{"hidden_size": 768, "num_key_value_heads": 4, "vocab_size": 8192, "tie_word_embeddings": false, "init": "uniform", "optimizer": "muon_variant", "lr_mult_o": 1.5, "lr_mult_up": 0.648, "max_grad_norm": 1.0, "train_tokens": 750000000}
Each number is 128 + 24 x the weight over its row's rms, rounded and kept within 0 to 255. Layers, rows and columns count from 0. Numbers have three digits each. The size before them is the row's rms in percent of the matrix's.

# layer 3 attention query, 768x768, rms 0.0413, rows 205-240,269-304,332-368, columns 672-767
055:145129145136198165105158142127118145104099145124130096121142153134094122126145124117151132091127133151168133125131159131101095097129126140147106104085136167120191127138161163112179105099134128152115106107156100144119150150102125107150133117152141141128103137134129142111147151123151151176
056:128139105121079146120112130126130151135145129109139117150114118114178137151090144140124152158135109101124131143149148171114144162097163085092108137139114079112082089126125084149172131132168127121133112129139133128123116115128119123115105097142115120111150163100131149171134093133102111083
067:113152111099112137142096172144124165136158166157102123123144135133126118096124174145120112128146089116140124161117162145118118127129116170159090119098110130060122129126113099144081146119098109117144102179129160129090146126107120131109146116123130148149142123113106118108131132146127181076
054:118098115105067142097124116156147139086141156119133134093161136151139121153111137116133137194122139076090139124136111132119143115116111078110159152112107095129102104129115134168134131150169120127150108181115103108161120117152137151094119115125095100112135120105125081158126089122104120145
065:114111104065112145109119116123119173125159107132108155150149113139120139113069174116113140099153098091145156160144140153157161124108091135168091094140086104100119135144150106156105124106136121099150113132114123167103118141124086120131144160105125137123112127119109128110091094121119147068
066:114115178103101128114113141129146114131109117129113124124119174123152139157107136156154163147094160097145142134153123140140157142115131126115114135155136109156121128113092144127177118128163145144124115129148113171171118158116134130076146113155115128156120137113117105107078121101120108139
059:110131134113125187113121123068116165115186154142160128123137120146145130115104152115137107115168093121111106143133142162110096141117121145130115131119082118119151164135126168138103123137102150102117117138097097080127154121106126118140144080082127124153144166128128128115071125140156181062
071:127146129062089179102100200138121151080168149108118172179166158163142132127098133126157160172176106087128170105180154173150136133103109129144131157143113148095092131135127084155107177130148134124162098151141117106110127145146125091099109135133106146118135157100091110109112101122099154100
069:099154123106136154125139135104116143103152156139125102119153111140131125101099139129135092137149068126115134175113140151148110143095112161145126064137120104096135123155140146143084140159087134098145119160102120155078126120139116145142154146105133148151134126137124137117153081153140173053
076:144119131158166125108098102157107127138134110149124137088127141124114116172129081133115148117089152152117145120117146129132125114160133125115146132129167121168148120133121174095129118139170110167107144116140145122159116137122159104114092077155116139100123106123139101142130125115055104174
070:125131146094114149084117186146122130094142122118144169139127133162163133137093141166185184157179084116161160112146154151160110162097118109111157130136125128086109107119138119139114142135134120146166093126120103156092145136133120137127115097120093133114123160120109085118135097133108125114
082:140143122141158100159135093132107113153133109134113100095138106112118114146135114091099161103106138175091121140122150110155102104190120135112121105122150122143158124144106137108129092132131113129107164081089145107119151145146104109109127093138151144133134101143109159137151140169148127149
080:161125150154138090124146112150150100121131129133177113087149129129144094102136105107129137141103132171147117118094158080111124138131142147096149110132131196136182144117137166120130070145125094136113170108114121128110137114108139154169125104138117118145103136183152138163145175121204123181
085:134126093114131112140175115091131112142143166119145103122189106111130133132155137101074109123113122133131097172107121125160101107124121180150090122144131136134133129160129113141121087143101151105126181155111125104095138109127115143133135084110146104114101141113099144117158126178190128140
081:130118106140129119157135110163145150118107088139178087124139129139139093091131117111114113122086143150126122108072122126055145110135147187123157088129149104121163121114109144088110091122131098107124140135130105130122110120097141178153135131146130144152102124161144102178140167105132132125
083:125136128207164122170146111150123147114108086120123143119115113121109155126110110130120142114115149146132105126123138101097120133159132139121134097115150124128136140167125131140115088145086144122111156110121144122148125118106116096144129143123145164115134127135086093163113151134117103117
076:141109138098163130157111077124114121132139104131136143137116102118165131079140079119160113137088151154104111131112140088123116124146130140110133101118115147152175114155168138127146130125136119111144108092114142162104133101123116127100105118125104128099143133141118143130132188102171077145
088:113077083143122137170150118113125088121153148104114134126126132083119173123091112149111117145106124108131093138130133136121134089129111111139167114132093153118102127126126090139097089127116162070182112114168128136120120154122132137098101140089100154119099110086121115105131153143120112124
092:130140145076117142104077145143175135121124119140129087144151104155157126111128183133132174142121094144120130125058131110107122115153140131155162128165158120107111141115123123103137176126145115115131099126126119148153137142127139079118158104147112137144122110127150118087127082134102136125
104:143110158116135096095130135119152079117154173119128131132118132145111127125101150155160149123129082131125128127189108126147138130122158041122133142160144156125080144094144165121124121146127141160157146132123143130115124136144122079128119138097150124130138107134112140103113105179138139136
120:167131093142151072134151124097102085137110129114123108117133094097160174193155150108065111156134133113161093143083106108130122103122087122124093150113129141157125143155135125178133118150111171103105148097141143126120133107087108132135138118077124129125109176110110109164143112160198096176
137:124132118143144110111154147164153176103137122138175086135098137140132117126106112182158160122077161108172136128106109143110140143121139160080136132124123108120132089101154146117141101158132163137112114145137139140123038159135136133120137115126103167168125109112157096152179100097136118108
114:130093148165098151104124070180122122115094110145133171121072115119122116120138108134127124126128102157122167140133179143125116137104110119115133170130152069162127095146120111133123133130117119106105087133135128123140133098119133094125126143117092134058100130120127118163124179077128115161
138:153150101115132142152121110114145154159145098100111126146137134095169104086105157160180145133124137100156134152138127082142084149130152156115097110106120129145132121156182146130146171130113100112159140136150164123159099147091162149125118108102119123128145147179123137167143178105118140121
141:111114122057092116108141113083128112120135125158135096176105123133143102102139152154096105111159164124101112147121072093139134092121151148099118103121101143163137094123105120083145131114151128150121148164147123128118135135145115141094129097135143128148114094135123120151111145182118104121
139:131134109107098097130122138117200135107152106126132135118130192116145125105133103113128120152096131144147154140118136116109141101108102080165151124132123129093122167150114177140124131157140139128111151118126161163104118130074120063154135127118140147162107121092092145154107158173174087151
135:117121122118112121102114103148081175116111097135134133128154134144095134133121138115123138135131119138145114133115145112123118147107118132150140172127122141096135129103146132110104129122143134149132130118079152140111162161129132153090121151127130143116131085135151134154136152107114122108
142:112123102086129136120135119080142075132092106143146151117106153105143126113109170120140162107151148097091127164102102124103136127111157129128173100149109146116165082148136105096101128134139104097151112148158097096185111126135148076124122121156147147165127094104172121108105120141122072118
137:119134124156113090151109140091132154139111123130147125102120129147123094117148113142147133151128113130128117092128094159131178099127080168131132118128148140112109191167132142050144155189164149123190109108115133149152152121170118165150124147109118200143098114166158172141140138118100139079
141:123119125108165128114140163127163128088132107116105122174115119100136180150116145145069120138149117148090167165122138130126134179134137151151159082179134119121140104181128118119188152077105111110087112139128143185143141156146117121117147113112125118117126115123132114087147121106125152131
140:108148168128109110162116144158125107144082105125166067114152140113129157181151076106102118116103168134122117103110106119126095152147147124097117127141113131162139156138139175130165134123164144088131118124103121116074140109131127126127109126083144136149113146122147167140138129087090132158
138:097136156162109134143151118107139156104100132145118088139110117115112124124163109130132130143109145152130119107160112117139108135150144153090159112122179129099128183130122126114150135103114115104095175128114145156143157138122140101146135133122149147133087095131179101122115147117109139125
143:164121124132099142159086151114125137104131097104152155118130154082110147130106144098085130144095118127141150067110118149137144132153123095183146115121151134111165157105119098084129105140083103153106112121144109110152119116137141136154083090127118112165132149162067142126134128110152126153
133:134114178138151127108153100086150155112174091122125107129125082088159146153098128132117184088129125107158095131100128109113143081088123152097105158104151111131183096098106074122114135097148079121150118109137125109138118073118171114122115074114164120141041140149139122130093138115120109130
137:119119138095150161133124130099113091132101153104107174138119114132119180118101114074159124132116112119140115117112144096163081109142061119117133129127134148140121114110117120080116098094141121138125071181150189121129143091110113156151094099071131139060140178131148163094148119101133130152
136:149127136129144134123129132081121128133165143105154158095113134133144130164094149158120157108130128095185083101153142097131109125122156135125138180092138113092147124147134130137136128093157137105119123142122128154143090166141134131105132095058084156147102103107082154136107148058122136162
085:146101106126132133106139103126146116116131144114118117061142161152117134122150125137134103134125131148073160130109107092101120153141122117167136072137128125089125127102114151181136118159099148086154157127120078107098127078115154140072170117114128142140144137156128068126163076099090137171
083:153145158143130129158147121120134149113166130145149166168146123104081132113142107113158105115149135105143111103157134135154119138152140129110146117137134131162141147136133132094115148124120091126120142116135111133178115103129117118142116075149111144126141131132118142121134166173125127187
097:126117154164150164130153110096128124124128094159132106104102146146112103078138090124141110104148142143124140119114143095168085138158151087130124099124141137173138177145120129124124124119137123074121132129114098110139117112126132187086135111133093100127113124132137074167118097142126127122
084:147128186153181079082172114093164133129161147146158153120143113127099147162124141137139125108111135161131146107144119074138072169165160139149179128107165122138127140168105098121113142137134112117094132118140148122146159138096082136109118110104156112110120156110150149129136161172142111114
090:116148113107120167136107094135099124127119105114128166107135212171139121119140115125161119134140139118102125132141104084163101149121124089129144098075126136163111149168126109128091133128123160157141138128108160098104156138106090198111121154148100100122126108131106111136148135176126125127
104:125181158098117109109094144166136108079109142076122145149123093095147160151086179137109105150117141122063112152115107131109154131096168100149168130107095133086141141126122109131141119130100160146124114157129129132103155146125139123115126159139143112156142132141122140111151100132102124175
103:092140180103125168179087128137145124120147107101150150154158089126102157109137072142126164098158164086112082135133139170112142118111139119101108160144114146146154100125140101102137135084134115173154124146149128191113143118163135093104124136143133131113119120112115130121125093121112158148
091:123108178131137114137080119112121155143122093132101161175126149151107091122126132103137141075129108112163109124152110132165076124157129113098102121137141124119127144138112082129077144127139133140172157114134134157129136140151163147120109120117082121151104126131130125128100154154133151150
095:091105121131110126174134119115092153119095087145110127149089138148104115122146107143135135119112097108129119159129137107134087130150121089111128064137117105110117140165155148121129118129152108113104093138134122112147148127104093152089143105146106107087145105146095092159134136101122141115
104:131195136116115141091136157154133126148169189125092118139142135140118117145107169134077146171159099109099099155121104187110133112083124136126068122178129166099137111111143148169123141135103150132120159143161181167091084120171171115123110169130134125147142099135168152120112097116118153141
093:111151150107102139185122162113126138141128103147126148152150131138118107129143160125112110112133106101116127147134136144124109116156129119110144094123120160100139122160123136146130118151124112133123161135129166141121150133135123087148111124147162086174151139119076131168109101115135114109
108:155161094135115158086146148146134123130133122109137159129114091130126183131133177133106142097119137109073135132129118110113155143109171105151113118128128138122128107103152149138115155118121112144120164157122155164124093126138164109118131158145118099110153104106119082111091080116037119165
109:123211111083140125113143178133146113112152120109107098165200057122176164149102144119120157120114082168052149143132118134159144124168115164128118132125131122068129116121122112157150135115136140156134162119144116153135137118138134089114108174119167140152155160099118183101111120117141138157
112:120159109159148149134132099112113113105106113153112135133138083133143177125119134125136142144079063129087125108169132113181125106145107129122128151138121141119123138140147140137077140095141113133121126122127155138127088085149122113113092146144098115108136111098108103103116120143153097142
105:119191119099096139096162163120101119139165155110119092147163109130150171140146141123125124175116118132112133170128125128160143153171085114113116144147164169135141122146146136159161136124141147129144162124143193135155123154089145137108139149114179152142185118111115176086125120092123130124
103:154127112152137159091115189148113095101129111080148104110151139143087159138160145156128109103119137130115093134131133134119126171141136107134159127142113115106102144111124158126107165142131118111125106134150142134172129156118133118113131094091133139116127136147159124120116141132088126188
114:146111117130145128137153153143135098096161048103105118131158101148159134102145135161079111139145161136091096122072118135080142123153148190125138103105125131134120126139140124145088131159129133095134122158169154148144155122105090137135164143117167135171138174099113146139108139132100142091
119:155085100186150087180177087125125098111144105098147126092111094117115152141131100142123116128116166139133083129148155099133163114104101184104148120101159158181129126145156095149075089086137132137143161070140132110136107112154120177150111133127146100136163094109121116159135134144109111163
124:111138134101132170130124124081144092115135177109131099101111108084133218114122135154114174127112113145121159148134111130104145123127079114120126119142111133127114126128147125134118088117140145086140123135133080140135138136145155137085094151108117135098108128125135157117127101149090101097
121:111127172107137155135114117107143152120143115140119113117090154135098128102080128112183120120145078124102162093142117170085135143158153125120163130149105108122122151129138148084115152122174107169125122162091105118104139082139157114155095138145102093100096099118171103099147145154112173125
121:160094122104087083133154109096102085149118160101123148140133118139162128160100197140118123186111115137159120110165064100132146089120120099110131160110140167139099135116118163140145132160132163078118139152127140131114097153093146113108145105092125125144123102088118126120133084166141121110
126:138123082135162076146151167115143173149155100102134126136170153134128132137123097169157148123120183137145091125105109115110137159140160116094107126138116171143130105116138117122115106114141141140152151126130142140134090188141120136147097095120104161156155125130111104137153097194092151066
119:144138132128129105137147102178122156124092115127145120141116115157155095129127089158129145136097119109175117157146142157141175107128117141091125138115113055123135097090150157125139133144123147127118091157147131102133087133135116147109147099126100163097096135105140124157158138107146088129
121:147159120167144162160126124141156149146156121089131116097176165106126108132123127148169149122125103095165166128175144105103079181137131114153111141119138110116125124161134152157134147146078095121151114092146154116123144118109153161159134102120131125091178175130175173125157141095153133115
117:150141123069122155131119097109127140143117098128098107172139125137155123081111180173160121130136132111118110144101103108124081114139165136134090143097106160125160137138136148107157153164134102131110142164143154141145122140114136128123101144112137133122140144147100108158126142142085134125
120:100125125116114085155147160095193138107152137090157125134127145117140135108121113161125141124093147159107150131113124126132144076097127167157123114141162123115105185125099132140165108161122148102107156110143161131096105097080138074145132121164162112133131150117092101112104102147138114151
111:120155094099097135117103154147122194097154114127114161138131156138113109117122157135130140109167106141112123145094114130155125133063127102154145136120124127093146124133141128140070128127145106155118154091119168153063138143115148118107154138149145141115098104122137160122091154161140150152
106:117118105089104133103152132120143098110112116138129139128097141114151148120086146123152149106147166111111119187093131125120105149112151087112157101141121137091182093109139099123061128113093098123128101146143117098155119111125127096117133126153156086124132108107119141108097114121118095131
113:122126146131149114154120174084137117140116128120139131106117120134126061134149143154175138132113151136085107108133109135136153057113125138135139130140151116089131149173149152069147147186175128110185139105136145112147126136153122136129112138131150200135128138119175152130122140133114138091
115:141123145088154136130126168130149121099116136158136125175132119127122161119088163154081113130149122160080141172137164134165135154110143154124125115135157148098125073158149103141146150073099100164085162154180133175146158156137154156117150100117111118111122112137077121119140142114172142108
105:131108131115124116116167113165143092160101119136149090137132143127150153167154126102075098154104155148134146130108083105150115134142096135113103118183122147138150107164131094133126139119152152064135121131112120125101145109105116105119140110113128137144126113110143156110147128113084146162
111:104126169151128099153122117111137181116093151127131062138084120147109167114139085140142131121106122124124134113172110128111105138143156184103134130118118126144140124132092134118152117124120111123109174134123127146124120137117103092125152118113144148156095078116203093148097116136114140098
108:156124143170093132138084113103116148127131128112138153142114113080137127158120150131080120134108144123105131100093084131118145099148110116147146127090176140113158184111107127103134140151080142147088123118115106128129148132118176103130106092133113129183121146170087140115148113112117148164
112:119099182134150111095155078095137133133145100149109106124124113060144132149092137144068163103126141126143091126137124135100161082099122133120113141121151124119166156091122083146122113113151105119141111131125129099148094107140159128114103104126156133131031139112139129119076125122122130123
111:104099127117163137111112100087094101117082168069130152116104119115127143103080134071162145139136097087129138128096116085183084101124094109129121151134152145132128122109111137100108087098157123138118099202132175122119166125114110148122093049082143131082122194175141164123151123115110125135
103:152165151121128137121110138070123141129137151121157183122123133133131123169123111152108161108118130110173084098161097083154139102119142112146098171096133118089166125152138137157098115086167087097126151145130123152124077161134128131121143116078105188146096103109138136118101120072092124125
070:156100161183134108116129069109077125140144136132120147102135159132154158105140148112146118146152143135127121112101112177146104126152140093113149122161119135135120131144128124126165098159117101123121127110109074100093099154156092121128126157142099112125128119161145120184164110111136133162
068:125120139119141185152117109138113134169125117110122120077134134134094153121151147149120151129092138115118148117124115178132141109114108123124140092139115159113119116145151133146128127136130140134152107130117138115099118112139136127105156116124125142162138117094133112114114112120136147163
063:163125176128145101088164139115124151099137148100112122153174138141188145137082137091115117086097088124155146150147124110154133101103148132127144143131144103113095141102121114138124136086138136126139129132100141116131116134140146163159108179141108106126128138107121136110158131138121058134
070:158125163151114128135144057128095134134162110124105133105124162109121165128134136115127121119148168132118140128143116099132119132140131074140132113147128165128140141144130127110115112119130140139140118141119086134119166126138089145153157137140108093146113101126140125126158103119117147155
062:102198081103099097114133143116077156110080117148121055133133090140147106134146143074149095136115134091116074157159127105118139136111159084127152144150071134136149149104120119180162112131152145070143131111103178096126137139136128155150091155124138106137132121127115146112130153118160084151
074:152117180125100111105110094153093119135140117175120154106104131134133145163136166142159126127109145147090094120131103152137090152125114113114065133133116161103090126124133099154167127131125184122126115152148135125109140140119093158135127140128127080133134137109123160122137141152149140129
077:093158095093157141085125172154131120138133143101111146087141123120129148155155156111149160144151128128121140150114120126153154136100169100105151165150105116096096138122136115179156148141123126127103153094170131125076059112145125133151141138096140121146124124137103154125114143100184134152
077:120147161081132159124097104070148111124151172124111189124134172152146121135123174167136130119155108138116135131171099169141130122103122116115088133162137092159096130096126095152143139099151156142112126142105106114119178114160099189119119144122143140131074154106096160104164089138169103127
076:150137178103141099077139114127103130135129148120122173152144166129135141138113138148153143150108113127124137080165091156174132126127138096104126159147130099135119168108165116175128134120130141138094113147127122111118152128141088163149096124088101094135143121119183168135162112164144109150
070:147094184120140155138150083110102113125150142148126177121130158155116177104151134088139132107157135077164156101162115126149082106124107108148100118104138135128096134144152131119117135134143185157133094117105081117117116141159134166126147122136135112131123119131145099163147112103138134096
075:141139104139134138115145172161125139146126143105099104127147127110131084118105141141149131177091129196181146119135170140133189116150119152108145141115121121128162107140086128144132109125102064092085107102105204142111144159097108108140083142105115164119156110123133144108139178109124114137
080:150140171116159137050144129125130136149139168115124166133131135125117128148123141115145150154114100114145129142139148143189110141099146104115123121131127143114119187113180133145160169150154128152140122139112152141125116112142121153126116131107141123156109131145170140125129113115160124127
092:129097147148129133140164122132140128114134147107112128093103133122116131133095132135128174148107124125154169093121149104171130087118120153164184134075135130125115108159110139098100100114095153122105105131127191100144121168121109089101115106121119152107180090105117104104127127121068102114
083:129100094127148131125118181135147135136117104125108118168112104117142102151118121092101161148126095138144164158136146136144132119136148157112121146109144145103099121118145117096120178128122080122152157135107147211134109103130154099118146071115095154137125149108116132128096117140105155096
085:131110150150129077150116110083130110138114163097118160126155095131123149149129162115105110128115131094162128128144121120153145106111094123133115143089125151129116139147109106112099101118091130153136126111106150086135151140140128121121125053120147122104131119136076133111142131150145074131
086:131133095126121164156113159122155131165109086142164036136139107127141116110154139110122133138119119130119112126115112153110136135155116155119109089094122126155127104134098124092144127156121105119133131146113131167120140130138124149119180067148144118125132150123111116135151152078119125100
096:129119149136114135137124127143146142090119105149150139086140159127130131118105123141176159140130120141119140105126144106140108179174111142176125135084125109133117116122070142110109102122132156114087142135154138098159126159121115121083136096092114116099143097120117150113152118119120118132
085:122094137151155134119123135143151143133106136126128131140057162107115093126127069109117151138108112144133127126111159151102113093121162153136145147110151113106106121128121136154087167132157147109134154140153088170137137093093151082091103083111094130113159146139149101127103148156075139124
081:182102121156138110149158132135114149118149153130108151106112118102147129165141106111116081126050121105101130154130130148131147115168106145128133118083124116130125115113099127154116086124092138139132164103145097141084118160080121130100132131105141112141174158093144119121147151149068161137
086:142114151125096109128148195126141098144157157075101096139104117138162173125099132174173139153136101130101146163139193100126122116119155143138159095108145124093095082129108139125066135140087115091151123142106140133141133185115115089121127152134139166136119157129097100106068103138102118137
096:109107157101132130134127173133157101105154163112100128157117158142109100128107115138168133096138115139112156133167133129155142133089154101171113157106130133064106129120085169101133119111133118170153119093125172109123138149142156136113101130107157132124154103154122192080107123131106153107
094:164149084112149076148152105112106073144146143095113098155159099117174130154150155151108086131090138114116103173116084088131114106140134089114103127162098183172114145124154187151105111141119136110131163104147144114135104102139124128175097133104131139156110147111101158175108092167174095167
119:118139124121157110118132177136134164131116105144166093125110139177156084125100120148166149132113128121131097140115086133115156139131132136106104117095132124095147098098124157108160120161136150121127150144144126117119064178127149145132167118133109151187160094115149102100171082104111137083
101:116134131143090146110151125169146194109135129137151122131103111137120120122131112162154162097085160123161127131118136143151150149095125117083114146118152093128114103103132141160114112169116134096098094109128116154128088101134143119118128138141130148148103099090155104163134156076121118120
125:149163116125135156163120112143122157169136108105095123123147144108149146091131122139174139168099092122161126151120146121122086186133150129109119135097131114105117130135164138173133169122077092110175152150124155122157098131089174136128117120119120131119157143161120121150136176091123168105
124:119146116055111149114141117094135120156159108116142087169092116111157106105125152182120114131154157114127110135124098108142121120108167106112127114118116139166134088143142134071152142144145122124148155178144148135143152162141136130086130117119139161137112105141136123159124157142140112114
129:132145119118085128142125126107167146160140114138122133127118180102172106120145119099109128132103143140124135139134126133116141106105120105138136118134122130118102126163109166166157156139137134112107156121146125143097107127099113059178136120121138115123139134119078148162117147198192097159
135:105136115116124127115134094113116169115106080134138137110136152131130115098116099119108118145132136143145118126091150126124105131112094123142163177133097142112125139108112157136115139134160132116116155120075165133134153188099109131102126151118131146129123091117120124153138160133125107127
140:125124116089127153136156102103126085153114093129139171140130146103135139121098161108131170124145161105114132155090088109094118144115140130112165121156107138123166061139143100112105099122132121094123097140166084082163117125109128064133134111144133115163145090095163056115110127129112087138
138:111127121125126092122124151080131133133111124133161113093116137132127105130131132137118139145135112119122098126130085170133179125124089176141142112143124150101111184149126106062149177146169127087179116122131111126162156108179148121146133146117113192169108101148151174127152139136120136094
136:117119134109162109112145153106158152107141144123095129165098128119108155116118184163090115148151111123117170173130144115144128172126141166155139093180120112134128127184160119112179131089095140123108112116115164164138142173123124115099133137122105126110127105141124124089128128130130163102
142:119143168133116128190130152135144108132107102118159088111157129103133175169146087112081135130112151127115130116124115115121109170165148142133134123156126111151144155138152177123166135101145137082101121114114149111090113121130125109141104130082144129167104136127148149125132130094088126158
133:109120151145124132146152120122146152115110141144120099132096100126128143132165113139131150126102146176129104125168134112139109141165144143084142138141181132119121171148120136123141137108122111122090184114093148154123149141111158110143141140135144168095084100114162144135127158119129130121
148:142102125155103136156104149111113158093101108122161142106135138095088153150132133092082140144121123128130138059123099160143122138163145105169158118129154117137138164100114110100157089121058088148109118139140115107131122109160121147171079094120098114151125142154084141117147147113173103166
125:129128127126153122106163119094124181135183091163146109145109071083168145135108131147134204104102132112152105129105141108123142060094132152114070159109156100152169086106116081123129136114138087112134110118124118113130115106121176133116101081123161141152077120151129119133081146108134094141
133:117110149100149156120125126090135103121109136126110158151117106120130175135111103083150150102112120130145114106117140124162079101124036100112140101128136158145155118129135114086106133088150110115133066149142204109095126089114112148127126108102154149076142163120159164110139120099161138153
141:141114139115146111111114130089113121143164134114162152099117137140152139152114144165101167104127125080175097101170148111140100136125150137141135165099147139075154121142140122122143117101160126101126128132116120169165093153135118134122124091084097137161106114101066150140124130059123127182
# layer 3 attention key, 256x768, rms 0.0396, rows 76-111, columns 672-767
056:158121166161176068112099127091134119107124127158139125127125122129136126159147113113085100150174141162119125090131147166110166162131132125166117117101142181130121145095131130128114138131105135153112125088098083103148170117093124109105110111127118088126110153085107150116119136126127143139
054:119124090130131144096121123126169189126154169146134157139118128134175143125136147100119112109157173107162145100080130142113111086130161162145141121155134103133136164120119111126099153142152147125149148182091155103141061145130073134183129153129087142118136140157155112167122135126134116134
056:140150191104114146112081113168136135135158146104120116143110141106095094148176140114131103115156130176101090110120119111146150111058126132169137093083150123107101138126122121107129123171104146161149118053166105136146147133129141151130169097099171098169129126163123142090152133136124092104
051:157129099165166139136148134108168143138151142154073090144098107144140130110179162127093093146117128130094119116127120141137160157101154099100126111147106142155142166144084104112123130148159115143150152184141120117108146111112082141139133127124143138129079180107141121113127119145076116167
060:132096163145090109119119136155124116171141102149077162138144155121101143152144080125119088143157124156145112119103140142152130121106134086161112095123127120154147123162144136143102141153097115136148117112105072109144136112128133155150153129130143117098133131128097105107123150102125152098
058:090089152148185136135116093118215165157110116096121154163113119083099124134166122146097103120108133098136155079133136152153144133074178153173144127114114112132134170132074127111118107132116156163138123135114157065142088103163120134139137099121164112107130165156152120114133105115134067148
072:121098171132079092105167100132108124152128147166104098157159123100088133170101136127088130116141114106154114119136110109153075125119110149147125138108110114131154152155111120123113170166076141126176133089143143139118166151105139117141116072135143109116146116154112147088146147139101097128
073:137124116107149127097158156132148124127103161082097136143115113070110121183126168173100175135104148083141125118133101150168116104114137151112125129140142133112134151167125114130163132129141161145144072132098188171110134158122128133135109125126124139164144112127089111101136145110132065093
055:112130155169189129108086084125147110137137093179110128147097085099122124119130141143124115122167162161126112133097124162119172160108125142139133143139145144168098142109087090119105124162121132137163081131129102137112163092126107101126138098088141140116100186125116147127169140135136127114
063:152113072145130137119175112138131134149105144113069154164109119139126157121132155144080177133111130117140119142130142128118142081128120134063136130162126168084195149106119110162141145131135133140157089147141127177130118142089103096146101161149095155097107104096146089140124103112081100143
070:113157127107118103117131118124131178142152171138139119103137139115164151115142136115152114133116156142125115118155116070107106084137121108149086130092118074134122104124129164125120128113103111114114172090138123066153124122112155142125122117098113122129115093144150214171154186127179148109
067:112099145125127093130140112124126115174147157182070117111175129128147140110131092141104114124146143166109098119124100150134136142130074136149107152081127121145135071133112123099131160121133126123162158101112083122097151114134124148131158109130136138117128118134139162140179161140117147095
073:079106099121082184155150170147135119107117088089110143140105121125089106128119134095152120066130165102152136171145142106102110118110104133105126114133132130099118150128159132142145119113122141094174104107182160171096137129109103139114122099156124113067128127127124074130100126107086144116
075:167081125145122179119117186127111134063157120115161114115130134117089111133132130128131127136108138136114130112126153097087120122151131147118135136113147094141103124084138128144109133135122138149152106097145137153134176121155155078111116125128109108145143104057100118132069114151068134132
091:152100130143162125152128096098144119134113084082102127129113111125122153142130124119118170133129101134130114130093125115123141110129143120102144117146115173123170127149133145147100126117199140128114112161079125151129084114128136108140134169144105144120127125100112110122119113141145114139
076:095169073129116086168132118132094127177123146095146113137152119097185145141108144114111125115093112109114110142116144082137123104097102134148113101104148112079110157171141155163080069106117125098091160153150166123144128133104155156163114139108135096127146119155132146119109119154186134140
084:088191093143152122142163133125130128131124173108137143128149081101143132143094158129107154136111069107102163161130140130157158139118105137125149127140148140121115149131156122134111143121155097119147134102143174147131116128122141111146122134146118129108137103162149137141097100096127105121
084:160084102142122153151132128140118087105149063127172119105109130162106122127134132100181126076146143134114146158112148112135132137134164115131136130160095140112108170134142155097135125146142136104138164082133137135170103115124126124087121114152143127143081143125117095174119143087101148101
105:132123141155149100180149146119102158146103081109127169177105142130099124154109136127113111123124144162133125135133114120133142173139145139163105092121100091166121122157120146070147124155099118147133141114129153121146145120127078142134118128150138118130139169121159138133154145134149103148
105:128115096142118103181144128118113103150110128132122152092125134083111128147121118126075120106138153121094101187123144139139123076121100130110117121146130123174125110151134129123124054109145154088166165100154176124140116120104128159128141128108146167144109064132115156111148132159152110135
129:099124139127119153112142159129141141089113122131132170125134147158122090104096130099159113145126138134140125115171113155105128169135137130156135152111109073133103120078103107079157165116128111165175108121139089085101175130157109094095126090138129114108146164140135126103137156150097128108
115:144058154134120175102127092099164124085147126121084110128120117181070142128114136140131165149181095088135123143129110145146127146128191125119116162167135137129120149077152092132146122132147166155175105131104123137117106137148140112109138111114087118153136094112153087105131116118097157100
120:164131080134159101119148170084173130122171162121148120111120145113114144126129138163150115126122150099113116140129123126112170140111157068134117102143149119117068166138115159134131084135069127150163124158131144152132125118088178160141113109069095089158170117140163100096124128134143159126
147:187103143167133089102168113152087115121095139162155102102102175151124128147131113134143120129106127117139156156145105168110145145137163154102106126155135132158110125114151111118133092110081132125140063112147147100123104121134122140122123127131093130163138103124132117149135052160144110113
145:103136129147172148104156093119162132099184123142104138112155086128105090168099113144111137137157164123108152086141129142117150157097127158167085099090150126145136121112164138145114157124171099134107150097108150121130136122096124093138138106138111105110108129147148164136143140066147107123
143:177108134146128163170107103077111097119158095145123105126107172116145116091093151122177127117144158114118137189107111102148107144129127145142137120173084148173094139136134158134161126112132122141160129092151163101133143124095143156106141089136138119144137122167120133128141159086125136125
146:117121125111165144178173143102164150069141156158104144123134142130112100143119142151115071170152116089090162131147130156110116094149109102104117097123130171151126102115145105116121136083118133123083094130143141158119167161125164104101135117114145164162104130085101128124098132124140118158
147:127141091077099117086158161161137076087152150109153112148173118134098157186127179163125142122103106140110150168138170129151149136124145107110121178149091197097122142089133127090153120176126152125107166151124169168117145100127159113150084123112112111137141124158122168163180134126113159139
152:099127122093143143147118123165132099068092129122154112124078129146124173146101118113113135109136133131127158153146148152150123135183158098147130116159118099179095152142088147085129119130124121109146139130134128135113142103118113156137095140167127149152157117107136168133157123144153108138
148:127146099128084137186143106084107148113124147080091150116104169159154114096126168167132120112108138123130152149172151112113173135090174080147153134126130134105123152127158162135133091146168087125103110106140113167136125125147127165113122145094172125130089098139146114134120117144116135117
148:089142102142147090127116182135143166145157158133135145133119097100112125131103142101137167124141153133138133162137155141094140132132103116163152133120163116116083119137129131140089116094125135098117116106162138131139112121147120107125091129170108137147141161097147098138125155135138135114
151:125150138107146094114151154138121116075142130101138125120147115107179169154124119184152113134125193115085128109147147114153124151138115107140154118152080167154080127148090112102161131132121118121119122188100098122106131123137128132137074139124123120086161136101146130127139167110129140147
148:125145158118157110129132152123121113081112156142111152108141126084115141130168145153130097138150108155145156166140100118122151158113122134149130123121128170115139154125116107121138115116135110140130150095133110150127131097124120142151126127137117171146073101061180124120118118134137107114
153:108138139090136110122123141118142100113116128113124154136101146101159103117115132151123131101082174127126119072155159129105161127116134118127130095138166129100135122114094124091105147144146138108158114117115154135155087137072167069162120129110137139129080152133092123155123109118121187157
139:158128168141148115155113127061112129122134103085104127086126154112102160173091131102125067109116136101107155122102129136127150120098148125135133110103128154099148187125117133120100126123063140143141154108157143106117116074114178074144142099099158103148113135102092100094125153152126148141
145:159149142149133137185148092141131145144170160140126172107147103120141141088126134122161148124120112118190101115135177122111089106098126096153141126119135132135119110074136109118102123112151123139142134161155126104123145091120139150154059145059159144079141184081149140059124117113080124141